Each number is 128 + 32 x the weight over its row's rms, rounded and kept within 0 to 255. Layers, rows and columns count from 0. The size above them is the row's rms in percent of the matrix's.

# layer 5 attention query, 256x256, rms 0.0362, rows 0-26, columns 0-127
size [ 66  59  65  71  85  91  83  84  79  70  76  72  80  77  80  71  62  66  77  89  92  88  89  79  90  80  83]
[[162 158 109  52  89 140 126 143 141 105  84 137 138 174 151 103  79 157 148 205  57  57 144 140 156 183 181 135 140 144 150 177 129 120 121 120 176 108 136 180 125 125 100 138 104 165 160 101 139 103 118 116 120 122  63  61 107 132  54 126 199 153 109 173 217 119 123 104 118 120 108 191 154 189 183 137 114 126  89 119 108  87 108 112 121 174  60 168 108 169 119  91 105 125  96  37 109  57 136 138  89  97 141 115 146 152 131 163 105  68 133 140 163 117 127 167 160 147 152  93 112 112 179 133  93 151 103  90]
 [121 219 107 171 136 145 138 124 135  96  58 136 139 117 182 129 172 160 124 201  62  77 173 104 124 147 184 124  89  78  91 174 109  98 154 136 136 105 114 116 119 172  91 129 112 151 121 177 162 189 117  99 171 100 119 139 100 159 112  73 153 187 126 136 145 124 133 155 113 116 145  87 112  78 155 140  73 167 114 167 137 132  73 110 106 174  75 115 148 108 147 115 131  58 161 161 127  87 126  99 186 159  73 111 128  58 157 137  98 159 128 117 180 172 141  87 143 183  65 131 137  63 140 129 133 116 126  74]
 [127  94 141  57  88  67 132 141 114 191 150  68 105 115 109 104  73 100 167 113 128 116 104 143 104 146 121 139 146 147 146 144 179 132  76 136 146 152 147 161 170  93 149 166  80 143 105 112  99 107 126 184 132 164 110 131 117 140 110 191 182 153 100 110 128 104 181 125 132 111 129 151 138 155 114 134 107 141 148 115  70 136 154 109 146 142 132 175  91 165  73 146 158 155  79  63 132  89 153 123 105  92 198 135 174 183 110 147 155  34 126 149  86  74  73 132 157 143 217  59  97 175 138 116  70 103 112 182]
 [138 166 132  96  95 101 120 151  90 161 127  71 164 134 139 150 111 133 188 140  89  75  73 152 152 123 159 129  86  97 186 101 125 169 130 148 163 161 127 189 183 171 141 141  97 159 115 169 108 146 122 166 119 121 111 161  72 139  90 162 197 139 121 175 146 172 190 168 156 127  94 130 120 179 161 123  76  98 198  95 119 134 111 139 129 217  86 152 126 152 156 188  94 106  47  80 110  93 100 100 113 111 151 158 105 189 157  70 116  88  95  72 131 132 100 134 176 157 187  55 115 107 167 119 109 121 139 138]
 [164  67  79 136 145 141 113 174 137 181 162 171  58 110 113 103 131 120 146 100 168 139 104 116 127  98  48 104 164 161 109 122 143 149 145 115 109 179  72 126 136  81 121  79  99  84 116 151 162 100 137 149 102 149 133 119 206 134 168 107  91  79 103  83 119 125  42 156 130 111 150  87 146 153  80 114 162 134  64 181 186 109 129 147 138  71 163  69 130 125  57  98 132 131 184 168 147 145 148  69 106 105 104 133 144  88 111 155 124 164  93 142 159  83 130 158 161 135 121 150 168 193 105 113 129 129  92 172]
 [115 160 106 113 151  84 170  98 107 125 190 163 100  67 109  84 122 151 153 115 130 142 129 131  90 130 139 145 115 160 183  86 129 159 120 122 119 154 141 142 130 123 176  97  44 157 147 161 152 101  71 227 107 121  94 173 122 110 147 220 169 123 107 177 108  98 109 118 114 137 132 129 128 151 148 108  91 143 122  64 101 181  85 141  97 124  96 177  93 179 133 131  96  90 151 110 113  61 103 143 112 171 144 171 151 128 117  44 117 118 126 126  90 145  80  68 143 100 195 114 125  31 135 121 172  99 124 153]
 [ 87 119 106 137 110 149  95 137 123  96 149 158  73 165 121  95  88 135 128  95 136  66 108  96  95  91 137 128 165 123 150 129 113 130 136 159  89 147 146 110 199 103 136 156 178 141 151 125 137 131 102 177 103 212 137 152 174  99 140 172 137 133  49 146  93  66 151 137 164 122  96 138 151 119 113 156 163 151 135 134  78 180 171 130 142 113 169 147  82 142  93 184 126 189 158  80 113 182 119  98  88 121 114 180 176 188 116 132  59  92 119  95 143 142 165 150 161  92 145 135  63 115 121 118 163 110  62 153]
 [135  80 139 170  53 115 105 197 119 171  39  47 184 149 188 137 113 150 135 110  62 116 120 123 142 111 127 133  91 107 122 125 143  75 153 120 133 152 147 127 118 163  92 104  78 163 156 132 124  37 102 112 163 157 140 145  83 114 135 146 150 146 146 167 104 176 161 102 131 105  82 175 163 186 126 150  41  95 156 160 156 187 154 104 174 180 112 130  81 144 115 103 124  79 165 116 165 125 132  79 195  87 114 100 176 155 150  68 117 115  92  95 109 126 143 111 135 172 147  96 166 164 160 110 117 115 134 114]
 [161 135 141 158 111  97 183 149 124 138 152 114 163 101 143  75 126  69 118 145 135  99 147 199  64 144 127 140 144 113 131 141 144 120  86 105 107 139 143 159 107 136 157 122 113 163 138 113 154 117 129 164 171 110 107 105  75 166 144 169 164 128  83 178 141 138 111 112 143 144 129  95 133 125 106  95 148 128 127  90 121  95  77 192  86 172  75 134 106 162 126 100 151  61 168 106  99 105  81 104 155 140 117 153 146 166 126 118  40  93  96 102  90 133  90 174 143 124 136  94 138  96  49 137  88 145 134  64]
 [109 150 107 129 151 167 141 143 157 166  58 137 126 128 173 167 114 153 167 182 139 112 100 197 143 125 168  96 189  71  79 134 122  70 115 157  86 151 113 181 113 102  98 143  86 110  98 107 128 143 208  47 130  98 155  50 172 100 104 107  90 161  74 143 146 160 113 122 139 118 113 142 124 137 151 108  68 107 146 120 130 137 137 104 142 180 105 112  86 139 115  94  85 115 123 141  79 172 177 134 138 127 169  96 110  99 128 160  97 193  98 136 192 149 113 191 149 113 143 126  95 120 147 150 106 201 175 168]
 [173 119 112 144  81 143  98 148 113 215 148  95 141 117 172 197  59 120 123  87 129 122  53 187 159 112  97 177 165 139 196 138 105 121 174 158 101 180 132 128 115 100 106 171 105 120 123 139 157  85 138 117 158 103 101 106  82 110 118 109 167  80 123 197  94 179 133 140 176  77 102 157  77 137  65 111 129 141  89  99  91 144 118 102 147 189  85  59  78 117 110 111 108 121 123 105 159 144  95 155 140 129  85 130 152 193 169 146  85 108 111 140 139 174  89 135 110 157 158 104 136 149 122 118  90 116 141 171]
 [170  89  85 183 131 141  97 179 130 130 140 161 152 158 143 104 138 115  55 159 125 159 160  76  73 173 147 105  98 116 141  81 210 155  64 174 153 105 157 115 133  75 203  38  96  92 132  78  89 103 142 157 128 174 135 140 152  82 117 138  87 187 102  55 171 102 207 142 124 130 159 168 166 158 151 102  92 121 103 114 170  83  79 179 119 107  82 143 181 148 117 110 110 122 207 144 102 164 111  71 112 147 101 163 100  76 126 146  81 116 102 119  94 144 118  97 174 132 176 177 128 168 133  74  97  89 124 109]
 [134 106  83 138  87 183 161 184 156 132  63  90 156  73 143 114 111 163 117 157 115 143 158 131 128 163 168 146 101 147 155 184 121 121 108 141  76 129  33 175 132 190 129 111  98 147 100 129 137 133 113 122 149 156 180 142 163 166 148  79 122 151 115 117 111  71 139 182 168 116 132 165 120 104  99 109 140 167 117 177 175 145 136 131 149 159 160 152 105 118  90 175 120 145 117 126 106 182 113  45 151 130 107 210 118 109  96 146 123 171 111 147 102 165 176 139 133 153 131  78  71 137 125 107 126 113  91 167]
 [108 117 102 101 139 128  62 140 142 100  84 122 189 102 133 143  79  99 108 124 180 160 158 133  66  80 142 128 130 107 116 121 115 120 154 113 158 115 122 147 138 152 140 129 156  60 107 160 102 122 125 107  80  67 170 188 103 131 131 144 110 161 118  99 124 167 192 109 128 152 146 228 104 114 110 121 107 160  90 127 181 129 122 159 101 144 140 192 112 129 112 163  98 159 110 135 104 100 101  88 127 104 133 157  98 124  86 167  98 112 134 141 217 148 158 152 177  96  89 130  74 137  70 156 124 135 130 125]
 [132 151 184  80  90 146 150  83  71 126 122 144 181 144 165 140 154 107 135 107 117 181 142 118 121 102 114 155 179 161 165 140  95 129 160  57 142 125 138 123 209 188 122 172 142  94 143 179  76 182 140 130  88 117 164 129 148 158 123 102 130 101 171  70 125 109  78 108 135 133 126 155  95  85  73 154 114 136 120 136 104 101 119  84 122 192 192 118 130 126 160 133 121 136  89 105 191 105 134  81 172 179 146 139 118 180 130  67 137 142 175 140 110 122 168 174 111 107 138 150  81 169 148 148 153  90  97 208]
 [132 110  92 101 112 121 185 167 161 130 126  84 111 109 142 144 103 164 145 168 119 117 108 108  95 190 147 139 141 161  55  83 164 110 137 125 155 176 143 116 146 157  85 160 103 121  94 114 158 171 177 135 104 105 174 124  73 134 161  61 126  76 166 158 120  83 132 150 144 191 184  97 117 123  92 128 155  79 167 139  80 136 113 132 148 123 156 133 121 107 117 136 148  93 121 138 107 140 131 134  96 151 113 131 178 160 112 169 158 155 123 123 104 132 144 150 121 158  74 161 117 142 107 140 125 140  96  77]
 [121  76  85  87 112 100 142 155 118 154 166 116 111 145 106 142  76 121  95  64 194 123 115 129 119 126  88 154 165 195 178 132 133 140 140 158 120 119 211 179 141 115 105 158 135 118 132  97 112 105 135 153 115 104 126  93  48 103 107 121 164 105 121 178 123 155 110  92 143 158  72 196 140 168 147 161 128  96 180 144 134  66 145  99 163 113 164 169  70 155  90 148 153 155  91 105  78 121 181 184  93 134 159 168 105 139  65 128 129 134 129 107  77  91 111 119 109 126 132  93 111 153 150 157 135 106 124 177]
 [166 143  90  78  68  91 136 170 133 164  72 104 134 146 141 127  86 124 138 204  84 123 136 125 139 165 166 157 206 145 162 145 151 111 101 155 149 115 145 209 131 127 134 178 104 170 147  86  90 104 150 139 124 148 105  94  92 139  63 142 165 167 133 155 213 143 151 125 120 164  90 193 160 185 173 152 105 123 125 119 128  82 137  77  98 171  94 122 134 117 162 123 121 130  63  54 114  76 171 131 111 115  85 129 132 159  96 181 116  84 124  97  90  90 125 172 219 137 138 124 129 161 160 124 110 155 127  72]
 [127 110 138 139 192 127 172  61 123  93 207 144 120  92 123 127 146 179 170 109 177 103 134 138 125 120 125 128 111 104 154  47 119 211 107  81 137 170  98 124 142 146 158 101 134 122 123 181 104 125  44 122  99  93 144 164 105  77 118 172 117  60 101 139  92 106 120 138 154 109 152 107  80 170 107 146 134 120 112  78 116 140 127 198 119 131 104 145 102 200 180 140  99 139 133 125 155 133  94 130  72 187 167 143  77 140 137  83  87 147  59 126 129 156  82 137 112 106 140 101 143  42 136 145 167 115 107 172]
 [130 107 103 146  96 103 123  98  95 163 165 131 109 148 114 117 132 127 153  98 139 116 140 114 172 154 114 127 102 153 154 112 124 179 107  72 154 127 144 122 148 115 191 120 113 101 155 139  76 112 115 154  95 154 107 169 124 111 123 156 178 107 126 135 128  99 128 146 218 127 151 146 144 133 100  99 147 152 175  49  83 169 134 168  81 125 108 126 146 165 139 102 136 152  89  54 103  98  93 131 129 159 123 165 143 186 137  71  93  40  93 138  95 113  97 131 145  94 166 137  99  91 180 144 102 128 142 119]
 [ 91 135  76 121 126 167  98 108 105  95 127 138 169 137 152 114 158  92 125 131 125 122 101 127 109 100 111 174 132 191 156 130 108 110 183 163  49  82 139  68 151 180 113 175 121 107  62 145 128 227 105 137 124 170 125 145 150 135 145  88 144 150 173  94 114  49 127 126 123 160 106 159  88 104 158 118 113 134 103 178 129 138 113 104 115  97 171 141 148  90  90 176 111 112 132 206 126 189 158 156 100  77 151 192 182  98  95 103 148 174  90 149 136 131 176  36 105 163  68 127 118 141 106 111 147  92 129 157]
 [ 71 108 125 155 157 147 120  67 159  79 167 176 128 110  85 109 148 111 139 117 181 171 175 112 144  88 100  63 144 129  88 105  91 156 103 145 143 109 157 124 137 112 149  93 153  83 106  99 115 171 157  76 122 153  98  91 177 102 135 136  75  98 122  73 118 187 101 107 134  98 158 146 160  74 195 172 155 134 142 114 129 107 110 147 202 106 160 114 127 105 148 101 140 162  94 117 172 195 117  97  96 183 163 141 118 124 104 148 162 185 126 116 136 110 168 167  86  98 136 172 119 124 113 145 187 155 106 100]
 [106 127 109 147  96 139 108 112 139 110 171 156 141 137 143 133 188 197 125  74  97 120 126 155 173 114 255 121 120 152  60  77 126 109 160 119 103  87 108  69 159 140 185 184 208 101 144 104  95 134  75 114  86 117 168 113  88 124 156  85 104  88 129 127  66 112 135  67 117 138 145 150 112 134 159 135 126 121  83 118 152 101 130 126 136 132 106 105  89 161 126 162 110 142 145 139 131 172 116 135 176 141 179 141 163 105 105  70 140 178 105  98 197 120 162 101 140  80  63 155 157  92 181 148 172 160 123 111]
 [102  88 158  98 115 100  75  44 107 146 185 186  82 129 127 125 126 119 136  97 171 119 170 110 113 119 105 132 117 177 169 119 116 169 129 176 177 157 116 153 128 151 173 109  91 105 113 196 119  85 133 169  81 142 114 180 116 128 136 126 214 119  73 155 127 111 133 137 170 152 123  83 131 168  99 122 112 151 118 110 147 173  86 128  82  86  88 169  80 190 159 106 129 144  89  87 163  85  94  97 134 144 145 159 103 176 101  91  92 114 127  95 154 119 119 185 169  87 199 123 114 120 132 142 157 170 101 159]
 [122  70 149 165 156 111 147  46 167  95 123 141 149 123  91 141 190 100 105 131 193  94 173 130 126 106 100 136 157 135 146 106  83 148  76 149 141  95 177 130  79 128 151 140 122 116 125 171 151 213  96 150 118 151 129 131 101 143 148 175 118  99 177 121  42 117 160 116 128 151  97 117 196  91 176 138 126  76 102 142 137 146 101  74 123  94 196 136 148 160 126 163 145 181 124 127 179 180  97 119  99 143 179 128 112 134 101 152 161 157 144 130 145 115 197 123 122  81  50 186  84 118 165 129 176 119 112 164]
 [125  78 127  92  85  93 107 184 137 188 128 144 218 137 192 123  96 166 121 126 112 131 122 148 106 124 109 143 105  90 133 151 195  76 188 119 142 119  82 169 105  90 121  99  84 200  94 149 182 113 112 168 146 137 108 103  89  81 101 104 150 109 186 157 157 158 148 150 152  97 115 137 103 124  94 110 154 125 194 142 139 136 115  99 135 127 128 134 168 150 138 131 123 105 181 101 169 148  98 137 184  64 157 128 117 103 160  95 171 107 144 131 175  96  79  93 110  98 122  90 170 164 124 160  94  83 119 163]
 [126 121 136 109 175  98 197 106  86 192 168 100  85 129 126 126 130 176 128 114 120 110 165 123 107  95 104 164 136 130 131  81 112 110 175 134  91 122 179 136  83 126 162 115 154 193 114 125 126 133 131 158  79 116 112 179 101 113 158 189 131 146  75 158  85 130 141 128 158  80 141 124 109 113 105 125 154  72 152 171 143 204  81 142 177 115 112 143 166 192 112 141 152 101 115 114 130  89 166 109 109  76 146 122 176 156  90  80 116 168 132  93 108  91  82  59 124 112 209 152  93  71 125 114 166 113 149 181]]
# layer 5 attention key, 256x256, rms 0.036, rows 0-26, columns 0-127
size [ 56  75  84  79  81 107  95  96  82  77  83  76  79  79  79  73  76  77  65  90 106  86  92  78  97  81  82]
[[179  99 117 206 166 153 107 102 132 132 108 112 130 178  90  83 140 153 145  82  99 134 130 158  95 155 142 142 106  94  93  99 168 134  97 131  62 153  46 140 119 148  96 143 106 163  93  93 197 169 158 160 115 123 171 167 152 154 158 173 119 200 119 169 163 106 120 142 102  66 152 132 126  79 103 173  85 154 145  60 114 153 125 112 171 113 170 125 132 116 121 103 133 207 148 106 148 131 181 145 125 155 136 149 134  79 115 122 169  87 150 170 143 157  64 126 128 137 122 115 126  83 106 103 145 134 127 142]
 [150 106 147 154 144 136 137 133 101 111 177 119 114  86 118  96 101 229 130  96 158 137 120 152  94 160 193 184  91  97  87 140 125 112 141 100 125 175  97 145 171 162 137 109 108 146 145 128 155 126 136 132  89  65 172 165  56 151 134 117 137 143 128 164 100 165 155 120  88  83  96  81 103 119 147 137 135 150 207  85 124 150 142 147 150 154 138 181 144 149 125 125 101 103 151  89 153 147 124 125 190  76 162 136  56 111  79 125 142 125 107 141 130 211 168 145 128 170 105  85 156  69 101 116 108 105 131 134]
 [ 72 131 123 121 158 176 139 105 168  88 155 140 137 129 181 115 114 229 117 121 112 101 154 145 146 119 196 141 115 135 144  74 108 175 116 157  74 165 123  92 109 127 119 145 177 176 147 187 115 173 111  65 182 127 162 150 122  72  81 124  96 144 125 172 110 110 109 128  53 125 146 125  91 164 119 143 153 149  90 142 157  94 113 128 101 146 110 106 133 119 188 150  92 153 111 133 106 161 173 151  63 137 140 158 166 104 103 117 111 125 108 109 157 180  89 150 109  96  73 127 128  74 157 104 180 104 154 128]
 [119 156 109 181 142 141 132 102 196 115 145 108 128 165 153 100 157 161 120 145 111 111 109 157 134 152 156 102 122 137 153  92 118 142  71 143 109 134 150 101 142 160 107 160 182 158 162 133 130 133 113  61 195 175 100 178 133  64  95 106  89  86 165 156 150  97  56 123 101 120 127  99 120 138 121 154 114 128  67 165 173  99 122 139  91 146 121  74  72 119 129 112 140 145 101 113  99 118 179 194 101 165 104 114 154  99  93 138 134 172  72 143 131 161 126 149  74 104 105 111 125 142 104 151 163 115 131 146]
 [141  73 133 127 168 175 136  99 180 156 155 143 124  71 149 108 130 145  98 156 127  91 144 160 129 112 164 149  98 110  83 103 144  98 147 187 151 120 128 122 179 133 103 127 141 153 137 129 157 106  83 165 144 111 118 133  76 152 142 161  75 129 113 140  79  56 132 118  75 125 107 137 159  92 119 160  53 110  67 165  63 121 194 145 124 133 147 111 104 154 113 148  81 123  64 138 113 131  89 156  86 154 164 166 175 130 115  99 121 151 135  86 162 139 167 108 140 123 172  88 136  52 131 122 160 109 163 146]
 [ 91 111 168  88 156  81  91 155 118 157 154 125 106 120  76 170 150 140 147 150 139 155  58 168 145  89 110 167 146 159 151 123 101 115 203  96 161 154 225 139 111  96 106 119 109  62  97 160 160  85  88 155 149 101 167 104  65  74 154 186 118 143  84 109  98 132 112  78 159 146 105 101 108 125 126 120 171  43 131 203 153  98 165 113 145 167 142 140 168 131  89 196 115 135 121 142  84 129  87 141 145 112 125  97  76 190 154 130 146 188 148 158 155 131 172  55 122 125 117 137  81  89 124 150 117 146 118 141]
 [122  87 152 163 136 135  65 148  89  93 135 150 168 159 122 103 127 116  82 129 121 114 100 145 150 168 106 134 173 203 120 145 187 166 108 144 144 123 120 102 141 172 130  99 116 131 156  71 124 116 115  80 153 204 108  66 151  75 113 101  85 173  97  96 148 149 144 140 118 165 122 125 163  82 106 131 111 134  76 215 177 137 155 126 143  77 156  77 202 102  87 157 183 116  70 197 112 124 158 155 113  83 108 141 159 124 146 120  90 129 131 105 103 195 122 116 129 110 118 135  94 172  91 104  88 115  96 106]
 [159  86 158  76 154 130 145  82 113 204 139 156 116  92 111 173 144 107 133 170 106 155  78  93  97  93 125 240 161 137 161 134 115  79 130 115 116  99 142 118 162 165 120 140 106  93 127 132 119 110  68 135 140 127 117 107 105 140 118 180 104  95 110  90  80  49 172 156 125 124 119 166  38 156  66 111  94  83  66 161 109 139 160 146 152 128 149 123 124 160  98 153 106 117 108 156 119 160  69 142 116 117 160 140 175 166 169 127 160 185 118 109 150 123 152  39 142 146 140 116 122 116 118  81 147 177 150 144]
 [113 163 112 156 127  93 138 125 136 179 121  98 126 126 135  80 209 148 129 169  94 118 155 138 100 122  68 132 138 126 111 124 130 101 148  96 110 148 118  71 148 171 164 163 118 125 107 145 170 104 121 109  99 109 120 217  84 123 139 135 201 129 130 124 113 117 114 156 134 123  98  88  54 151 159  83 145 214 166  51 133 113 137 165 186 114  92 157 107  76 162 130 146 187  99 156 181 131 118 203 112 118 139 137 163 136 144 102 124 107 121 190  88 118 115 134 138 103 148 132 116  93 164 154 123 102 119 175]
 [150  72 162  72 179  91 104 172 163 157 159 119 127 109  95 127 170 114 187 106 134 115 131 149 144 140 139 137 114 147 104 166 118 104 163 119 158  85 129 138 164 172 113 109  94  54 145 135 115  74 166 204 148  97  89  99  51 100 149 107 147 101 121 108  71 172 130  88 143 133 107 196 112 107 133  57 149 131 192 157 140 125 127 129 142 100 132  61 102 116  75 106 154 110 134 159 165 118 119 118 106 103 135 135 112 183 138 158 169 127 134 140 144 145 124 111 139 170 106  97  93 131 134 124 145 115 155  85]
 [103 109  66 154 161 134 177 184  74 143  92 140 143 131 122 137 142 107 144 159 157 132 121 189  94  91 135  94 142 130 125 112 150 120 135 151 130 107  95 132 177 158 159 144 132  93 174 159  96 160 142 134  69 183 122 127  86 140 139 141 159 128  99 146 110  93  83 118 147 117 176  96  68 130  84 109 139 154 107  94 164 170 121 124  93 113 188  80  60 147 137  88 205 124  96 142 130 122  99 122 151  72 145 123 152 116 123 133 131 152 118 145 106 144  95 151 141 148 116 127 160 181 135 116 202 255 118 133]
 [ 68 146 142  70 159 128 156 118 138 122 126 205  76 112 169 100 121 167 106 130 107  60 132 115 139 169 130  84 131 110  86  95  91 169 101 124 105 130 212 171  60 156 120 125 154 105 100 158 103 108 121 137 178 107 105 107 181 107 146  92 157 142  95  56 126 131 137  84 140  87 170 150 134  98 169 203 173 132 124  65 153  60 126  99 138 151 104 210 119  86 116  92 176 168 125 140  99 120 111 146 174 196 134 170 124 143 170 147 138 174 106  76 108 145  96 144  71 167 117  84 155 101  62 134 120 142  82 115]
 [169 106 136 168 162 101 151 130  75 112 114  95  67 147  87 167 191  59 144 193 121  92 111 127  98  44  95 183 121 194 144 194 101 121 181 136 133 194 100 136 148 156 124 124  91 148 126  75 129  99  95 134 141  92 152  84 139 134 165 187 139 168 101  74 177 117 142 100 153 123 122 165 130  68 120 196 140 113 112 146  76 110 132 139 151 136 158 111 158 154  91 185 128 145  83 117  70 134 140  78 141 149 113 151 101 152 139 179 176 118 125  57 137 127 136 132 138 170 123  90 145 128 184 140 103 133  93 156]
 [131  88  86 160 115 115  82  77  96 146 134 170 116 141 128 148 142 135 111 108 126 104  93 103 146 184  93 140  93 187 145 141 150 177 100 163 126 134  80 104 147 132 174  80 197  84 163 128  63  79 126 112 129 109 163 102  88 165 188 112 123 105 157 128  85   0  91 132 170 173  69 136 190 158 124 169 153  98 132 138 122 111  82  90 143 134  98  83 134 122  76 138 130 139  90 136 177 136 154 122 168  77 206 160  89 128 173 106  99 148 122 137 148  75 126 173 148  84 175  88 107 147 143 160 167 114 133 176]
 [155 180  58 129  69  65 127 148 129 124  98  76 150 141 104 136 116 144 168 124 162 194 129 104 106 149 111 113  96 141  69 113 149 168 136 146  79  60 135 150 171 147 114 132 135 139 188 109  96 206 186 117 135 150 166 189  85 133  71 137 119 146 143 115 131 153  97 113  61 111 128 116 135 124 130 160 124 109 137 113 131 113 111 146  91  50 127 121 171 138  96 128 109 131 154 127 130  81  92 149 170 144 139 132 128  54 110  96 162  90 136 128  99 177 185 129 150 175  90 125 167 120 154 158 115 113 110 100]
 [169 122  95 118 102 146 113 134 116 162  87 125 155 149  84  95 165 133 154  78 147 136 153 150 152 118 138 138 144  81 171 121 108  64 101 133 125  87 111 134 161 104 162 150 111 130 162 151 115 130 101 115  99 121 138  71 171  81  51  79 166 160 165 111  63 150 158 123 163 159 110 150 125 133 155 127 123 124 137 133  92  69 105 118 219 124  88  78 160 117 137 127 187 101 162 147 141 122 165 168 101 146 113  61 131 101 131 170 135 135 165 163  79 120  64 101 106 150 146 173 130 154 174 147 119 136 193 117]
 [146 168 134 128 108 135 130 120 162 100 149  92 168 164 135 156 131 144 125 168  82 117 132 184 184 123 146  91 155 144 163  93 165 173 121 142  79 157  49 146 120  87 161 120 146 127 117 118  85 167 152  98 151 166 118  89 162  77  92 124 134 147 139 137 160  68  89 141 156 113 210 137  94 110 176  99 183 131  45 184 184 163  92  97 107  97 129  91 139 140 143 220 166 120  95  97 151  94 172 144  68 168  88 168 143  93 150 163 143  83  77 198 143 131  65 147 155  84  92 181 163 146 161 101 114 134 116  76]
 [100 176 115 151  80 195 135 135 130 115 151 133 145 185 153 126 121 185 152  93  92 129 135 219 157 211 141  94 129 105 122  98 116 156  81 115  67 109 109 127 134 123  92 167  79 163 104 132 114 138 196  73 102 181 115 111 144 152  73 133  90 163 141 163 190  39 138 127 106 126 141 104 124 125 148 148 178 124  94 122 135 169  89 100  87  96 148 135 106 134  74 165 153 142 115 139 107 122 166 107  44 133 106 173 165 116 107 147 156  86 133 176 170 116  80 112 128 113 129 169 134 167 143 122  87  94 125 131]
 [134 105 152  58 108 136 136 112 105 210  76 150  93 120 116 126 128  32 127 159 221 138 126 149 108  87 105 135 152 107 135 152  89  90 176  98 168 103 210 149 109 120  66 133  66  80 130 116 140 152 107 151 140  82  92  61 133 147 154  79 172 118 114 105 102 147 130 133 151 167 156 114 119 107  74 126 115 126 124 176 135 137 136  94 163 121 135 147 104 128 113  91 101 144 142 176 112 116  79  83 107 149 148 114 213 188 171 108 147 167 202 117 103 105 135 110 120 116 134 159 124 175 114 104 111 120 189 176]
 [ 89  64 146 106 188 130 115  98 170 130 193 145 134 115 114 102 139 151 124 148 162 136  68 153  72 101 179 195 127 161 148 138 144 156 156 132 137 165 105 109 133 138 132 118 173  82 146 148 130  96  82 134 166  72  89 143  54 111 133 133 124 152 107 128  92 144  90 130 128 172 122 119 101 138 130 113 119 112 124 138 134 100 163 161 119 126 144 110 104 156 173 156  79 123 124 179 102 152  76 168 149 144  90  99 117 141 169  93 114 169 147 113 154 146 167 100 151 106  98 144 113  57 142 127 151 144 153 199]
 [146 145  65 142  93 154 158  64  95 150 158 107 135 118 137 110 142 114 128  99 107 144 143 100 137 163 137 130 161 109  68 171 127 172 126 109 136  88  50 111 150 133 159 148 111 119  70 174  63 161 171 150  64 193 117 151 153 179 102 121 134 130 185 100 192 132 157 135 120 121 112 120 126 103 122 107 113 135 125 107 128 142 101 105 100  56 170 119 152 131 111 143 160  88 135  96 132 127 121 124 121 116 104 141 100  89  98 190 158  55 154 141 147  55  72 107 174 175 142 142 165 132 137  91  81 122 126 127]
 [116 160 156 178 109 101 148 136 147 122 130  68 167 146 173  96  80 148  88  94  26 115 118 148 214 146 155  96 114 128 134 108 146  77 138 134 146 140 125  75 174 112 107 145  86 201 130 138 184 143 179 132 132  98 142 104 107 148 119 151 124 163  74 153 161 142 168 116 125 114 114 109 174 145 160 126  98 145 150 124  82 180 118 111 141 165 114  84 162  72 114 116 153  99 137 100 145  86 149  94 105 144 103 109 142 105  91 115 153  36 165  91 160 120 100 132 206 151 139  94 168  98 149 134  72  61 238 119]
 [130 148  84 157 144 131 176 138 139 105 206 106  89 125 133 134 145 166 182  92 102 101  77  97  99 151 180  56  73 105 100  74 139 166 146 108  92 104  73 207 134 132 107 106 154 118 138 143 117 138 135  90 114 134 139 159 110 130  76 129  86 120 132 129 152 169  75 159 109 149 152 168 105 178  81 109 152 130 120 120 146  90 138 123 114 139  55 129 142  94 107 131 204 131 115 102 119 167 147 159 156 122 185 107  58  79  35 210 134 138 109 161 127 128 109 176 155 110 104 159 128 125 149  82 122 133 121 154]
 [136 117 141 158 108 125 149 110 114 102  82 134 168 163 176  91 150 141 155 111 137 140 120 106 155 140 143 102 119 106 185 110  94 152  90 105 107 113 150  84 164 112 138 128 129 139 124  89 103 133 125 130  67 125  88 140 151  97 134 176 135 137 105 120  98 123 123  89 100 141 136 171 114 138 179 164 169 161 142 142  79 183 188 161 116 145  97  86 158 175 128 146 125 119 119 150 146 130 134  96  79 181 128 118 204 142 160  48 121  84 114 135  84  68  81 115  76 118 168 101 138 134 216 124  90 162 111 120]
 [150 190 113 114  81 134 120 154 124 118 107  90 146 198 154 144 151 125  76 121 110 122 181 117 157 137 130  42  98 129  98 170 156  91 123 114  75  83  90 108 135 112 120 163 156 125 111 111 173 171 107 136 118 195 163 125 114 126 159 132 105 136 100 120 119 130 118 122 122  96  79  91 141  77 185 141 113 130 121 158 139 125 136 166 134 162 137 123 104 123 149  66 176 157 145  93 121  92 136 116 111 117 180 140 115 136  81 171 133  88 157  87 152 113 127 144 146 158 177  98 178 132 134  92 120 112 121  53]
 [107 135 128 112 115 111  91 109 153  68 182 159 110 130 193  98 120 119 122 101 158 169 134 189 111 126 134 153 155 177 131 110 136 156 140 100 165 139 149 108 140 123 161 116 110  75 162 115 119 112 100 153  63 224 177 175 111 134 145 143 162 106 102 129  87 146 157 153 127  68 112 122 116  87  70  87 167  79 100 155 137 129 152 169  98 134 143 138 203 150  39 209 127 131 121  91 159 190 105 100 123 116 143 123 143 188 138 135  78 141 122 117 129 118 156  78 166 179 111 106 101 117 196 161 155 118 116 128]
 [101 133  62 131 119  93 138 133 115 128 129  70  75 137  94 159 119 118 130 127  77  96 135 157 122 106 136 163 135 167 130 138 126 124 164 162 106 138 149 108  43  49 137 179 105 129 105 157 101 182  95  90 131  74 188 174 155 166 136 138 159 156 131 103 121  85  84 118 146  74  70 151 153 122 154 121 154 108 108 128 117 134 150 141 125  94  99 104  78 170 163  96 123 128 158 111 121 129 126 161  88 116 144 134  74 126 116 128 175 146 134  99 116 143 144 133 108 127 112  90 118 123 139 178 232 110 193 126]]